{
  "head_dim": 64,
  "norm_eps": 1e-06,
  "optimizer": "soap_variant",
  "lr_head": 0.00997,
  "train_tokens": 453300000
}
Each number is 500 + 25 x the weight over its row's rms, rounded and kept within 0 to 999. Layers, rows and columns count from 0. Numbers have three digits each. The size before them is the row's rms in percent of the matrix's.

# layer 12 MLP down, 384x1536, rms 0.132, rows 154-226, columns 1152-1343
098:522490487543502484489524495472479473519511511452517496508514504480491509472470529531497490529502470492511491515517540500479487506513465474510480503521475519492487471468509522531519493554500511501489465491505500466508473479537500464557482542531534489497492459504500471471476481501487482490480523472522547467539469547479544505511485532509548454547469525520490477527492532506517450483505472497513471476518495488491511488544498504463508473522513483493510497518467485475470477462533518531493466494514489488468511509517501494498492517513530484505472494499473502502478508510509484420
098:468475493513484496505458502501496494488465488501507460474483506516479515524482528471490466476493507509506489549489497517521517522501500481486498504474474485474534492485522486556471487492508514497491507485477521484524506514499538503501462526552467528469477519505532502469548545528501541520503515505509494485507514478484493458487482497482490509516513501479497488477497482501517496472514460510529486503508491545477491497524522533460508534469472513456541509491507509493476545505490516466487469490520469525479531516484542536503518497544536510450488445516465474491458463533467483506
096:478523529484529491492492529500521491487467485496525500507517529459460494457507457545487512567487490492524512489513538519556490497472482491489488453485483519516514504488511489522485509531485494478453478487520503486522480495513478518478489504492468514505491468492463489498487434543500498516543478539449462518485556519512539513517459474507455487480545507538509471519446505450530478486482504525503478431457522510500527491477494465577516566503497477488502508490516571524494496493495496527491478472516498483488454513496481502491480491474484512513521528488481534494528505500468515514
116:521511486507517497516450517458573525504494509495486527531505506450542524531513518509558513497521496519554505557560506477543501490509521473472490479507515462448519530509467526502479493514487508513475506473514523556509512462485492468515521534482491556492478509520523519492534485562485532477498538535503508476517522499534444483464534521474483487503511478522519504512503489439511515486517509516496495488494498493506448531480485539434498522504505508488514488526502474519484521482465534481495495500500537533475473479511476510484475546501470512481458502499442502490524513539478522545
098:498500520535558474525490520502511471517488478497555497502505515539505552511538521475493502509531469474517440532501487537515493507539498464452509503536529473532532486486484565509488478504461468475478489505476452523487479491467482489494475537451556476454505482499533522523490508485507512499546462484462490504527473490455517523470508535530485514510485472497522548533510528474544502539485526493478499494514508456486505518487521513522502495524497466517462492496501457491509494502490501515475543495530520517490541475484470511498496467484470506445502479420471477478519470456518470480
097:516520478487469521449546508500495471495511485471506492490475498512516509443513481498511528531496484511513504508473451512526512474480471525496539471476479480540471504489480487519479487484494431442516483566489525511487540486469499475493467529483479515527515537494458477528504506505516485498437478498494497548504500477527500504531464486488514510485474497489507510513514489488450457518457508471474481493509529541504505479499486485443474503476502490449522497516492518505536511522485474494490513539495502466496503495497493535499488483481486526482500515495503505500447501483516505499
099:539465519488546473494518447511525507489518477512543480515507490519491481527526525507513490499487524529523517547538475510480506519538561504493539506493472493471498498485445524520520494503460516506484475538462499531492524513515501468500433513525560519477511521497471553507479487518504493509501484512510514553500508515477496545557486497515446497497513500510523505490519523530513495520516483497511548508538495557518533455546465523455496509501484484496493465541516461512508542503507506451536487515527492487517526461520460500483492524486471501516542538522532528505525481570466543527
101:509473518485507474480502501499475515462522469486486473512492495546519520507476496482455510466525488477482444524488512520479478525466470458470539461485495510459492570473519441506457516505501529495551481477503523459524523486484483499480494543481533467493487495473517569453533466511487512504534426511465480512498509498513477509508491452442527511492473516500460488544491471503516508467469480499530521465470483527490478506479493511467544464491496500473478517477459520506498506516524492482501503495494461515479497481479479466479516477471488516490520489486501428507507477482477493497
099:478513506487485493440508554506495475545494509467496516482481529497518476464496448487518494521462482464497462485491490485524511574476524482514473505497493523529512504502467440489492547448486519496517481474472491491534520502516481501504480516491488500485484463513473448503443490511484485493479483498480426469495513529476494542487456487495518528501457505491473483488513460502465547492497504505470507525533530467502560511491475544490507517496515504511540497514448458499540484502504434506482513493529478452510519533488495467510495528497496490458476512492513516513549524479521500513
095:503498512517465473495519491495507513525510462464499476491505486465471498484503492512498491491512484490488540532495478488479467548438469487499473481525526472500479500473501522489515499486541537489505487515457510501479503557526536533517488528513459469520510527494493530498501508523465509494486493509480496504505478514508501485541483540559459463475498483484524508510464514500520498486539492491540510474493490530501492475494527509533523538529504486485512510492497512502474506499458504527523511500489437486493495500519514491479455458499502520464483501478493532480534521498524487505
097:528503532525474499505480512515493534494477500463518502510513490513538491501440499489511493498477485511485438499517556526486519510494508527521510588493511494515498440519529507463492542484519506477468474527489486493484443506516459504521512509477545508491473522483538506545491480497475501534499498518513495479474503507492485531576499520504460480511495447496513461479522440525497510501484503515487468486530521480487538482519480540502449507524493483474449521487471508531471443497494485537528518536475523514522498456495468507501466472521503456464485471483478509504513509481476473544
098:502549464488511506496498485487519496500527496465535487529486497468486463476513522495524527490513520479512498532505496462441483526492528484513512479490513548511465522503515490512521474474493483505456536467488565512472538542508490472515475516522512487521482539470515498491515484487526517494512477514486523492502490489488492476555470480491484526516482487493477459525461504495534506538482517491467424495498495503498530508477488512538511503488513518507484521524525496474496512546483522497499467501490503512479481469492488474466490457480477516498472518528467522449500480503499501478
099:459525508507485507507508506469472452494520425480509513467524496481530507522494520488459522541530499493468529488467495499494524510484497493482543479467477481514506512493510450501446495458482527478514487502509550497507515495487459472461550514485478475481496486510529520509485494504502471496475488521471489449512456501467500510508459502433526527518486474486480487479479499509459516482526494527501502472475530525484523510466491493484496505493495475566491497460514476530508530483489501492476514489488483446491540538485514471548489491558513539509543521484473474476549528458465471532
101:491535499471540473506489487488482520484534514523464463483502511460478480529530478489492504454550478498483497471494534506547518519488486474486490494465516532516501499452490516504508464478511525498509511476505470468495471478509485479521526499488514500499499451468503503480495522458491542474456478484491462484472479521539485494491482564478463517472496503465480514489512502450513513499495466478472557491491491530529477493513486517541482527468468563532456506518474465507462484501449495499453498502451515487501537528509483480530461520471524509524499438466499497546488443521471501489
101:494487487478487521525518494518518514496500495496463458503521510508469517509481517474513511513524513480473494520507493507504511496470496484504485500482507509529500484517485496497480470465516488481476511494504513538467517537468469518559416494541448512479506477479464499504521512469521480506464518508507528540471541453502483481491483463523457479516454521487516480476509467510482488472515502491484530547467504494507563505478525487485509514498513476492461502455465487515488479529538504529491514451489496543486502475466491514482495436539518487530483422519523534517479496506506479494
098:481507484511481510483522519483487506509446506499459521485489511454521500481471535506476502494503530515499529530496474495494506532481508528430491477471479479494476499539471443517512498431475518519546502518514494497522457477543496497487528476534528506518477478494470512473462502487505494503466495471488493488508510543519497502472524486583498483475547481518467483495489495522464492534517451480504512483531487488505495488498463494493492536522532510512493472485532489470512493480473475494517506536523483489511500475500440494485523512498500508491480500528490500513536496508493447507
095:477521544506549488462483476491506492465494551477521518486512474436480472470476486476530516501518529494499522500507483494485471470528525480513505521477490501488517499500529513512468479513502504473448509514535521497508531546514508522524491528478524511480506516499519530511487442477533510493504555502514516502467467489497547509479499507520471503553518533520533528508494484528481535549505482533507435473521502518505473500507454502515454517513468498536530540467481533511524501460521509498517481489473512526497486540511478491490513484457479479522495509470491501490483474503523588499
099:518538483521494508479467543497498514494447486479545495506492501523504537523514542519478484561496511481494475510471524494505468502520523470517460423474462478447488482482483487514514508480492480503470445542498477524493508492493509494472511524452496500498502496543529490457493478492504516555467477497500532530525471537486534437492489499502436501460477516478501521475468498496518505490497492496539518508517489493521438491490504498483482484491528512505465568478506456510463506516500471473495532473482530477519545452498513525513469470486469496543478505496463506491483482480489495508
097:492514556480517461497479504517485534503501494521506462495480526523465495458544486495492514507519526484494481504482524496531496508494554476515526496492528520528533452532523483526510517534538484497499501543513495502549500473495547543485453488472487496485491495504493519490542493504512497440461516491504484472502519489484500488486518496474514530497490463485472475476523486507510512501478504501546483501527509490531521482499520468488534569500487531468513498513510490502492526513520520484488486467506517544473520474502517533493518524519533474472586475558529505526484563513504524542
096:467492482476493524469516475458511499501493553531528490491553498510473550493553509507483478520512498497524496480496517521501498540519523536439531482483497476484466520534507494483468505553490551504500515565519500504493482480482469514490498530541540513496500481509470508502482446485510500522496523503496517485506497451512537536476487497512531498502495482536493522497499460474526478522470509518508469528497517474497520497520505535530525513452523510520485523492492485454447535474527503507463539493453532508501523545509506474479534511487480521503519507441515522478494518482497514482
095:483507542494494497447472507467514506487508494486521498496489507515502533499485523511521482490535525481461533488487473490518521485538493506504529476466458482498494527483544456503502476531519487468447510463480574501513491549489521490530514464510429514495527513483470505468522495494461548472513505497489464500542473490481455504517523480494493483494512435513475497495494534539549477517464497498484441525493504526510511522476480556498518484528476520534468486521500452544492494518489473510514479536527485494452497527494490497522486514467559486492543495460489496521490504506455500521
104:521499470498508527482547518513500535520500520448491521488481520505528510518512509484492501499523522501513477510485540498530491470474527546475473499494492520471489506513550541556471489481500495493471488484501468494530555461566520520487522499479487538516492509486491489567526466489462489528491468505522515494502484446508497524506461501488523505527486494530465481497523536477485479505460466527484477556503548477504545511531472470480572518507509486521528501493528555472488529458496509499541496504507466491472553491511535499517522473507448487503473469552533498485536491507509533505
096:491487465504475486502492540503475531475492491493537501521504488511521508495545469470540477560535539525468512527504467498496470491467489521486482527497507520505486469455467477513530485523521518490554483498478460518498525555499527484485516501507475480468461499526563476501503479516528497526509482474493446501505496492520478465510503519480493521502530530490509520501499468522503495495490511513459538475508485494492514505525491508483457477502500480535520471488516514509485510489509509482515510496515499459506490465506524473512496479503471518529506541526499518505519519434491522531
098:459506497474501469516487486519461495495480461498490475522510487453456480504468497517556514564485488481502485535508487475490527523530496510456494466504541505519488512466494497439499498470533522408531481547493472457520498487535464513452510534505448531538456495490500445500460520504490507512465520502490501485478482484482516462509513483487512488535490452515506486526479503472504452502509487460496477509460480507484540485494471529487507489487464517493484487466484519544504504495441494477532523472515473514453485491499511470503508457550465517495545553495492449524485483485493497513
094:512495491440482532492518512488481492497470532556557467473474493513478514498451501517457496474502485467469496516514485523514512494529484501521516491512512478487478538506507501544516512492548518497510477483508511489468533456487490529481468497482503486491457489509508508515482517476546466522481478491513517528502512504506482495507497497469481510511541483508464487470545505528499493519488422483502476489520543527488508471478492527507496460478504479423542540510553515485482502511517481518498482482519452458531532518500485490496500499468511494496538526490462460512462464471479495482
101:485493496502522523499480539522474519506483523475489495517517473526463517516496486519508494489523514455496517531465493512516511489506506504464523498515506484527496495537464515512496450522483478441489503518500505467487501494516518467537509480485497492498507512519514523474542518522478521527504500491493472510502477510476488505476500521526504458527540539462497487452485519464513480494513441481519502415500489504491509477491504464501495487518495513555519521485437504471501499480530522547470529519493515513505479467511476528517514484480520523501519520498560497512493532492478523490
098:480458528509486506495512515478509462510486457493511468489515511487468532484540517505454519470450483489489504510514477517432496531487478490499521499478530488483500527507451546529469514506524475512496501524541487529507514515479521490508502471508480476493483461482519420504477521473496493448481481445490459525467442521495497510499515495549500488506497521466487512481525474492509522525470477521492475504500523472459506486485499497537508468506514511526523500515464508496496488485493541505522479536536474542524467540484501506487514465480530509498508497478507511492505516445505514484
099:505497474451494482489494484512510474563467487492509470535534495492511524519499494542472477491504486515480503507499485486473508498533511444484447511521483472516459500492523525487493445526479517520470525509503503505510503499501506514527506482508496493479490523511469462534487533479464470498481515501521466491493517448451544501481472502489532497493514487476521486553525458498520477473518530489498547506512527496511497514500512475520549501522505538506511433482484456482448474513483532478502489533534519498477498459485485536498476502485509527482466530459511476500515494492491505448
098:539498515531503503487500493507482488455488495486492465466547545468488489543519479479518491506490529531462521493498484526450484500463507484526509488480492506484504524444493479485453502479513513472470504547473491487447533471492493512489463505518474502470520517520511479525503453496505466483537479506474483550536515475503484533516469439541484499446503482502502502439483508525479468489490463506495493500501545522471530481489538492502522509540527534480532498476483552526515500456499539523523474493488472526534533492495459478518489528517488475490482549517502486506501481464503509504
097:516513472478501580530501517496522503516488551501482525481483549483492504478514490513485523489495556524501485512476500510508498512489467522480504503504546495518473520544522486500485520471515509529487500505493464551490459601501492551512539445483507481456484478464493474502548475523529437526529496470513505464544513475505497480526519474496506495489510519493516499471470549529501487522490541538512472498487498515528476517497503481502467486470489479513543492480492477544476512498474513529491511497499575487505499487499502526494500544528495522500483552458509464506473523453521514518
095:515484473515519535505538471517545460433474509474465512519511478514496469493519477526477479503454534484500468456509493515517519554496512486479501497493488513518522499513502527500500472507553485494491492483508516482481475512469490547493500470487542501490478531510476451476518537511511479513523463490495512469517468483462512510480500550505487510486515489501549492517491487437489471528446522526489447514462551494504527486533479455520482488522473474509441484494449481489524506466465473506491479513524512487471497520487528462489481470503477438475499543504500478484477492488497528492
098:483471491520514440526509527523472545501477507489485491522515506504518522527488537488518510488494510474451489468488504524500474428494482491482518506461516516475467470475506485504500508472517476487496450521520490488500516505498513486484516480503479488496511493422518496479532502535494510446475457485487460502462507481545499507509537434498486530464566503463496479521483499508514487488491486525483423490510496509538560507482495497464506498462521482508515499480481507460521528528522525475476449491513511472474524471496510502477501487514512471458524534523515489504497487477494472504
097:504511497503535471523519557502528524490486483476522514521498477531509523513505516513492495498494474516517462478496508569510469547520492461499531532449477476463485472476524523492487455536457513513496520535513481546499518515498475503504469451499478510465565524520491534489527520546495496477487476515540450481527530512473514451509487477498452500521496510479506508494496534472488441468479484474501493501497479492528585486482524473526516545549491536499511507467502468520456485494504468539490515523481520541538466494487489515474463484486484471518443532491491504502523550448474529483
094:494492463498487509471478460502456501468510525519501519492502480454480585559561513485470491485487507491520448450491482468477516510544488502507514497505472517519490491506542474504492461526482509456529464540528486486554503482496462488503456516505546484440492525516572502556513496466498536478489490489480474522502484461503517541486532469513501590480534509465494541507506536464524528499509517517481482520511473462522508482445487495530513486497503534511530482505508508482516475498516435535541486499513480496519547485496494486503490496455516482468563482463438487497486457456512482483
100:470510529482519486492499520494472473509483503458426493489471498489521512509471494488498517524469482482522496543438471465550454481530458484475462508493511482524457490507467478485480498482491464526482445468475478517480506533514489488537471470463489497492510502494462494519528498508524493518515453525481496514489535489511486461522509483476454472509478529501488499548499497511522504483524472481514494507451522480465511493455493500508492471524524481537544519525480497453479505473498486532503509492549565524511517488499525473497504533517493467530517518486501489516510495510493530520
096:477501478515497475511481509494509517467524513435552500511521460488525521506498523485530531521540519491496513525508473461516493511506475450511490504494511489550499515487515475512522486515502470477510511465503519532502526508479527526472489482509491507482501484504469544525497500514469465513476520529491435458524504474550508451484556539479496494471485492468515559487479514477522493502524492517462479523514512510488486455489531489483507531500480487503519526511525504500522505510535482538495542481497491493497469493495505448491500525477498528497507437510502522533494494500491530491
195:505461481473490522532531477473540495485501514491494496532490480468538476498535500518512515514502528561518534494543489455532522451491527520461543482474487522532486473500479502517498492502487471480476504479475520570530481495505531509475490510488456552495526548519483518509494487541463532478483463545491482502495489481492483527463518530519475489508493544485506493461486495457483521517516475543499502479503472466506492509446507513519529493503516484466522481572489464536519542500509476469472483510496530538485522508604485493486527507490493495460504481484501526500516499493546527540
101:499481473514478474499500503514498517518518529468495453523484535509522456455529511464491500512479486489486516474520522491483502519512490478505520503460455478531497453532473461486517543470513491453502517518519520511523477486480465514504425510512532474488495472489475510501468518482525499501491471483494517492510514475511518533515471494498499527493537512484523544486523516516484482473488515499493512495507513476487512494482544472538467481504533504470505490539456455502508529494520507509463525509533475530444542527512485496468508487498494479489488473461525468486539489524501505497
100:503474530538494467456508476490506545496496517500479519488497467496494496523478494496507478471521512480500490505468509467497489513521480502461544543531534461484506520459471496567461464500515491516442499516476505488453533516496491533505463488516459505500512523495504571463472469518491469528437509497489537531479533521502502464449530480500526494491507502524486477531484487497484493499508505478536478524507508474486514470456474521487465489532496499538444561504520522487494469463513490493474496533503499519473485511513459492519507577505518481482487508501495480547490508490468519460
094:433436470480522504491487465500466460479514516538501494528533516451510508493480500496490508503511480513522491511446511468478449511505488515504461551501491465485513442459471430482558537461524576538485550511460493485509551517470510491496498469492486502485523506492529463520478519484541483456463501501455502506446505489483479503466433491502487527491538538501524509502487492488494478508496477471472507503508475511519451501458519549469507471486506513477539550489502509495461534501500527525493484490485541490542492527506496515525489466517498470499494500512528479496495528542510493513
095:506483522560468481511469488517504528479505524539480473504495497513489518486513506520491508574495498503503547464524511542495509556466460448472474545486498483511502486469526514504528485491489484519502510505475514530494521475503476476495481492533503518449516481539528498502488537522471465458470519462505507482508513519507547504529555530500511492505466503526491544526547500506481519534506460540457468529529494500493497519513500508442483521487533513479529508512492481499510534487486479492481510507507523529511495520510499536488525498539486472489548505520477494492493480539505518529
100:463508507490493523541458515505496466556514488492525473499516517479540495502519462537470493550465497517481503469475478502549484466515523515484476527464505496515517486516467529481512520473450552488504517479490495532445530513489518494433485454516538531527474495505474533525478507503517517509553507507508522525481471514483525463529476469480472540503493503495528481518495532506511515504531488438504443498492498467502502479496513486501501461504502485496523481498510526463466494474517507525462481452534512501544512497542485496456506528457543503461495479510499488511536505490522546496
103:477499438498497445499489523499489477496494458478491467485524484524513499485515445456487517545484481484471518509485503494463522553521502479491483478490463501502505462505509466522511532490494445475511493455474520487482492508472466492548531519506467449471494479484511507522476481492512486482494494491477472533492495535516493525510478532484502503506532493513508472547482476501524482503456551471554479447476474540491506506508518510546483473541508498497522495518496484530513489518488481522475477480549457503452531511503483514524487485468489495469483451509504484480501502471480424498
095:504481528513532491490498491509539485528462526515501476507537495522524481487518487504530492483477501483523547519533505531489493476532495526467514470467489512501501574470518511494512475452495490505500514501529481522522438489518501517471527526510505489521511511520530471477485445515513523510572475504529503541513446481517474506485498478504493516503491486482502512560563481556473487517510528513488474537508513472479472504514450480508507491490514488509485508525511539501508529490466464484531459481464485498510540563510497519489481470490484488503491555531496480531467472487490527492
102:519451490467511483481516464472505484499484536447464506517536505497503538491498536517476473500490538517500429450511474473488472528451480523485483521477476511554518474480523506488484511440504520512477548481494522486498501485542488492500494494503482473526461499497491496504530499474504467479523536508484541469518495486525518503485508464478490459512479506515543508464493497478508483494516528523470519574509465523490479492498488506508465530438474523494483511488532478516522506516485432489493513490442465523498527495487515537482509521484511512453492538548510510491502493469490486456
094:487485496475560532498468504487458508512510504505463523491521500501464457499506464516525476493515509493500543493501478515510501496487471536504466516542525464549516531498524483483517489477471474487527524512505486501495513529536539501491492481498496539510473510521569498489470495497519502503464491500511518489505501468525519494504482510509534469489473522504494457502470458502507531501477490530483461488504520512518607490468486499445512485481536488469522552488517524522488538523546492500496535519500491499488531491484511509521471474474480487522504522461480524477490501487485514443
094:500468487544489497513489524520482493502494515451507476466530504445459517514493498490478506489493485511466469514540519501492521539482500515522491477526506525541495508520472520493491534511515474478486505464502499482487489490501485495442532541444453491508513493498547503506495515476515520493561525501503515509472511464486450511469495497489514489483530522494478500449489479501463541504499447459472485454512512508485531480498534514522502474495505475491509496460463563510474487519464520525488480474514497495500520538511484491493470500501505486549492445532528495488513491492500489491
100:526519454501484497495507473506490447517512466541499493501498500498519475486462471518514486467500509507517487454476467496511476483480503536466470525543537533480468482507460516449495497484496564462517546473470480490457506489459464472492503497509529471490489537496494472537486498470515491498530500493471477495483481512504532457482487487480463478501489493516538488541474489462486522484476474497509510542486491486495488487486492506495463469499498521489485514512453526466479500497502454544529483465526476480473496493498484518530503471504464472479528506529508492494521541475508469487
098:498470500468487473453474493513531513482506454527495468497532514514498527514504507505499525527515500483557473486518518558479473454488483497520473505516504453493498504512508509475475452479454486501534539517514537513486533478504507482481480510520494514512468516496504503492523506513502495507460483507522512480487469460458506486500501461457493469515476488490520514482555523548487462487498454504501483519505461484497545499534459485487486495471466471475494497528504504498486517524517475493500525518505470510512508486476503505477490554494439505487508547517534556482529533454533501525
101:475472475496543539523509445494528463461490544510507469459520486504487470512447530491505548533472520525474509457516454461449533515492511447477471467509518535488464508496486478530509496480514494500480527474507515486491487508491501519490522535474522477450511459504546561476532518490479502522487519494514458515497500470511527477480530447480497465460485438453493507522510479469520495464490446534537482467535485536511470507511469516479543507513509484509505564484457485446522480484511513542483522437493481503520480492514443481515503509503508483458449509488515483493521522455531494458
095:483516521493479502483525505483505513496541487524483502480498509494547471517495499458482531523486502512466464528515513474492496518542472451453484531504528495523508503472517481484479500491478471500491444518502497494505497446519498522478445518517498510493523543473453526502482462504511500488510488472474503497481477527460455485508468504472520518487457525509515563544448460508477491536485486490561495540528565522503518469502510479473471494481481472518504477495498475503538483492487535504487494547487477477500513540481503485532487510493486482495456459498420500498527509552499456496
100:512495537491458464485476480452525544507532486533434524522500484470489559516492500457513508517492464511514481521505558497514521506523453477491514540535516505454498465457531501478523485481455513508472516477497490491496474518531519498469522469505480525576475492468504491531495529507543506483494487478477511504527494470509494491493544483470535481504459524478527484515468490496492538494566517503508467486536492489524544528490510485553490521490506492514466446511561497487518473521541470515518535513464499459502509527487516490514506506489508503515504512516486475499487515505540506487
100:497494500515464499564464459513524516482490497502528503524511477492481502472504526494490501477518503522504512521499507487473527509503498534495493509531479476478509439495481487525519526489494525498544545468521519500485497474485518505508503459512483527537522521532492554483482525544503544525448534499481490464517462477481504530498482534502452570484448486494526498447495499515482509472480491511491502498477500512527502507513483515469488463482513486458568523490516440478451520504417497481526533498462491471479489449517479507515519480534530506505514554461479511549506520487535484465
102:485476519507534509486517483481493484487548502498467485510549527478487479529490493511487508440485514491490492514490468550533487516493525541520516466533486498507485520521543501505488532511475501514500447518452524499521524465493522462488496494538536486480521508477523448485516506525451488533517525498520504477548511497458436517530495519504488465519471526492501474535507499546484490493529489516455461483515555477500499475519499510463478483514455534498553524497486482496481486469498483496493491524476543480522525590497505481500510507508515486477513497499451539457455499540498491508
096:522512472508480472478499510522476507529470507522481508522463513504482478493499491500495484538499533496514471538469495486476493517499520481527510471478494520525469524496543508526507540496525505523508426472501514501493504481516511496489485475484488479488487476476529520475510463507498532516468496499524527474491537564464511451511488496501485503514487490506529494500497506435499479495471520524505545532486527517491533460525494465452528521481459481521522520516485465480529494490496475523479507500532472451479484449512518530511484451550448525492454483456555489530529469531533464456
100:509476497469504502533492480497468516495479478483455478508530504519523446481470499505466542499482503530498530465482490547526490483514499472534471539498498489478519505452522502474518507455509522493453476524512507529543516523442492477507482494491492481490528463502477480552454477482500489478519464500476506505470506489481467442494499538512495492496516502510512488528482501483525502507510469488521509485466515509462561525491492523550486449507505490468500463506533474475457529526485570565506543472461524515528480435508516501503484500485507502534484504451533536511502457505476478501
096:455493499485468501422508525461495479466489498506526514495506504510446539497484495490497503489503482518472564492493503506484520481520476559479507479492527534474507522483537468488503536481488501490496460471462479498492483495512488529507522525535475480487491482515489510523418487519496474518504477483495465500529443553430548547433509499550539485477495508511523470465496503534461476474517491482507500471500488524463517507559525500443493499504499522474510517519543499515478571501480509486486452501504493482485506494482471465478495475520507526508491489519481507529493473513502460502
098:500464533494482550491494476459498550453484483459537456478462458472469508506486508464460506495498486491482492519533503474486471535485504490481553461509510548514488494493487503477522523478506536507481479524498541508466546480475490484496506535477492488477534508505544501498510473500534485452446484525494471461466445530496528493479496490476487523491527485512459495520504536465496561530511517525458498477484472500484525477530500503505475513544485501514516476518495470474519530534492554464517450501478492461477505478518499523487513479504500465519479474424507565489501472508475489522
097:502508475537489471500491525492515536504499510481479505539517501484511473482454478503492550547477489495508485486486533463456506474502514528464500458522501521543498495492490498530529471529506531480542524501512554540474515467475495480466460484480554469479517471514492481482524508517492509503491496515489501473510483542506510496499466524512459473544485534504533493488488480488507505489488495502477490509509489481501504504490491497526511505450509501468491514478487521499508480493512493474478506451548480523481486531508520504488494474526494497500487473479529505497500523504511552451
103:517520470482488489509480460460513488514529473503522498461502476545479503479495435517510456472513496490508509511529474501518465511515499537481531462509506489534488472484499499494507520502520502481478518473525456516511481504472484477507491537514503522465443470492524512490502489523509523474478527517461486490514468539518515513517539449501461491527487478478481485553508455528499534499521482527571446476499515510500554448477520491529476527494507484471482526484484516526488546515482485494515474513489488475455475456515527483505483533538520480458505511495484513473488490523469500460
096:482503471502493508476528493541517490481506493473570470500501454503522477481509508483502493520507500516506483470521507500513498508505516471532500462545549518504525507524475493493488507494519555467494528500517473514445504462481496495519494498511532486500544539530504460527485530492518515506474505502539501466462509516491488493487461495452505493514465468492499491488528523515528531505451519509510495522480531522549512445498559487520491538519512513495484505495520476534478511472529507508458509509535498503517540529480508539547490494507523531493532489478465475520533501500486496482
103:490467474589498495504493480491495487463531478487489491522532481523476465510525471507510474501489517500465472538516470473498482469477452540537451469472495471475528463480533477511501478485517506438480488531476508508511519466491514508509499441527495511445513480520449471494476526496497455500492469499494503557541493474535503504520508492479514475513468496546504455498496514528498458516494487497503467460476524489488498491468481483493498479536471492502493528488456493475489514527482467499472496449552535451515492483488466507503515535464515448476493490505514482527474496472479494527
098:494468510521512465454507498476480510462482489545486501488550479498500538526481485491536493480485503514504472515498535435531500493499506461487474478487466467500500483482498508522491462518521472510487504494483449483513451479502508525515493506473493521473483499485509513477523489471538520523497503487522494507490475457502466494494528489522531504519466551519480508475515496454524507464506463503500531507494482501511506503512473490537528508496502508530484525480503519515515471508499501552495478483505518485552474485464490474536477550514452447506539503514495485484483449504502496523
098:497492445493490475529495460490518462533529488492503486510511526481495556465536504501463526489508494505487486538501529496484525506507499494508497552477485493500477529491516481463490489485514521502534502484448510507534461495505526520508484490518508465546532493476473529476490495499486454487494509453510473503485527524512519479522472499482511513499510520474462461482515477517482478458490490481430494492538553510477504492480502533493459524429485478476513485512502517487492521473449531507516488474528463490504472559501501536481465503464477528491505430528496483483432523494482469494
096:451498498509568502484467497515490489510477492490543498508470476512506538506526492470518497459568499496528506447464467561519563518510503521494490537493489503443521491557510487504507484497475518507491450515504509523516446493521486506507516507494442499460495487469470466497518501482462489533556490432520476552479471456497469465500497505508479489538497507501537461495509447512491490506500491517489493483517481487462509509486520536491515481530468493526508514513515471483531520526476480481522479456459528541520475498525510485515545467496533491496447561499455469447528469533487479445
103:500523490503474481443515529518438505467529524497480566473510486524502488529531537487506525510501494476504512487465517497527536502500515542456474462496506501477497498530475518470494478513507504547507487539444473491528494507520510473475468526529515462472492503488512459472489524475479463503489454497503509530501466531465496545508493487549473539488443480526522508463500526515503515483481502451489451540500504507491479497492490525494514500466502496478471522474505490524499487504536464509470480474519475499483486509493457474504493435532464523480495486452473496471479474532516521498
102:501475489480481472526493508479481530523502514494532489517532504478484537454500465509468498470480526512470474537498519502461466492517491511512505532508555482503465518540502506495515522475490495511477477538470446518525522471475506491472486485488495476498533452507507532519479497500469488508497488479514500488485478478530513545486512489537499495501487539484503495506518502523513464479501531493500514455505518507534519489471486482490502513550514521509496451479552483496488446512482473542439511518537481515490495545493532477492506505484438502475480462460515519519501501484512576508
101:460545522510477492487475480488522506464452487506488513534495469474531469536525588510501529522524494522487516556509514512452480496502487511519472516512465468506498510468498521539527457500501500507548505505551466545477452503491533497519535477456476496462520487485499499497501483462503510474520471505509444518492520500490474513487494464499487479487504528497501511486526492545533513491502503528538475505537501517519522488488497462501495527522540491550510478504533486523540498544539535486517499512433516508504507496515472486523523520481479524446492523548534517525490520520524530482
093:491495538499478496521531471456491508501541523478505515506483471513495550520501506457503528462471518500494514537509514546484521570536484509522526447518516510487523491489504504490503500480499507484534482481470485443492491467502505524459506497492497432511488518489491505492475486439511529513449449480530569503475468487514491480484517489479486503492485541498494500475531545472457526536519489512492458527479479509502494520517443497491498444499515497486480509532585503464509485488483463458475526498497481476473507484527497505487528501509507516472491493542456517523501492507485524502
099:504468483492539519547509486515512467459493509535503452495508471491484489485493453475447493494467479488483511469534496467492516499480486488480526431505478474504548498505502506470508556520497535490457534499516534506459448502476508551495494530440556474453474511505484540506475517536506476541536499521494523512535492503497517505514448483469513514468482459497488544457494486471520512498484507478492439474483519562450502497513484503483543498473507524495501467487494541486485473511473507505487504510500477498478495493501502480517498518483523507458472479518472501507500468501448491487
096:491519514542481508512482524488481491488549449487494470500452492478517489487511457498510481479516473515511487498524517487505493468513514494504518533515491467512518526511479494513481518489477516481485463476532513506512493451492547470509471471452517476492550492488475527494519484499506501489497496523526480500477536458462519434503512492503492516486498511490531501500476446506536526481551493521513525475514468472496587518487486511495501529545550520506446516506490518479473547451512502493513472529482473487502495510478505535478494481563462491513445494545491440469506472538496525504
096:476499481467521497428497534485499510468508509508555526481456525527454464473504469512520504527455467500528545467488488451492441490490480544500520515485476506514515569507458533551497486481494514509483500490473469526494504526500473489440544529505493472554495514499472496519476476483459506512500549523518448479504504496471481509462498524505498475491506465526455475524528476451486495521500547476501480483492522470516487509495508516467485483540475549498523491485502430496466505467513486521531507526504467483481526530496534523502526470536496513543487491489469502481513518501475546432
101:517520486438498481499486518478477517491503504522495488484493501513501505499439520538490481548489499468525550513485470541500504491547515500502489474523445466440462528443511490475510487475532481497487489499504465471462505504462505493488493505485503511536498462491484459482486522467505485441459505477485533530478475488501538482515461527492544544466501542481470484479507490487502475526483483502515495497518554504506512477519506520504508523502510513521525439495521467510511514504501479494493501512462491497497525507498504488530508513459528484489512490490480488488497488497509459429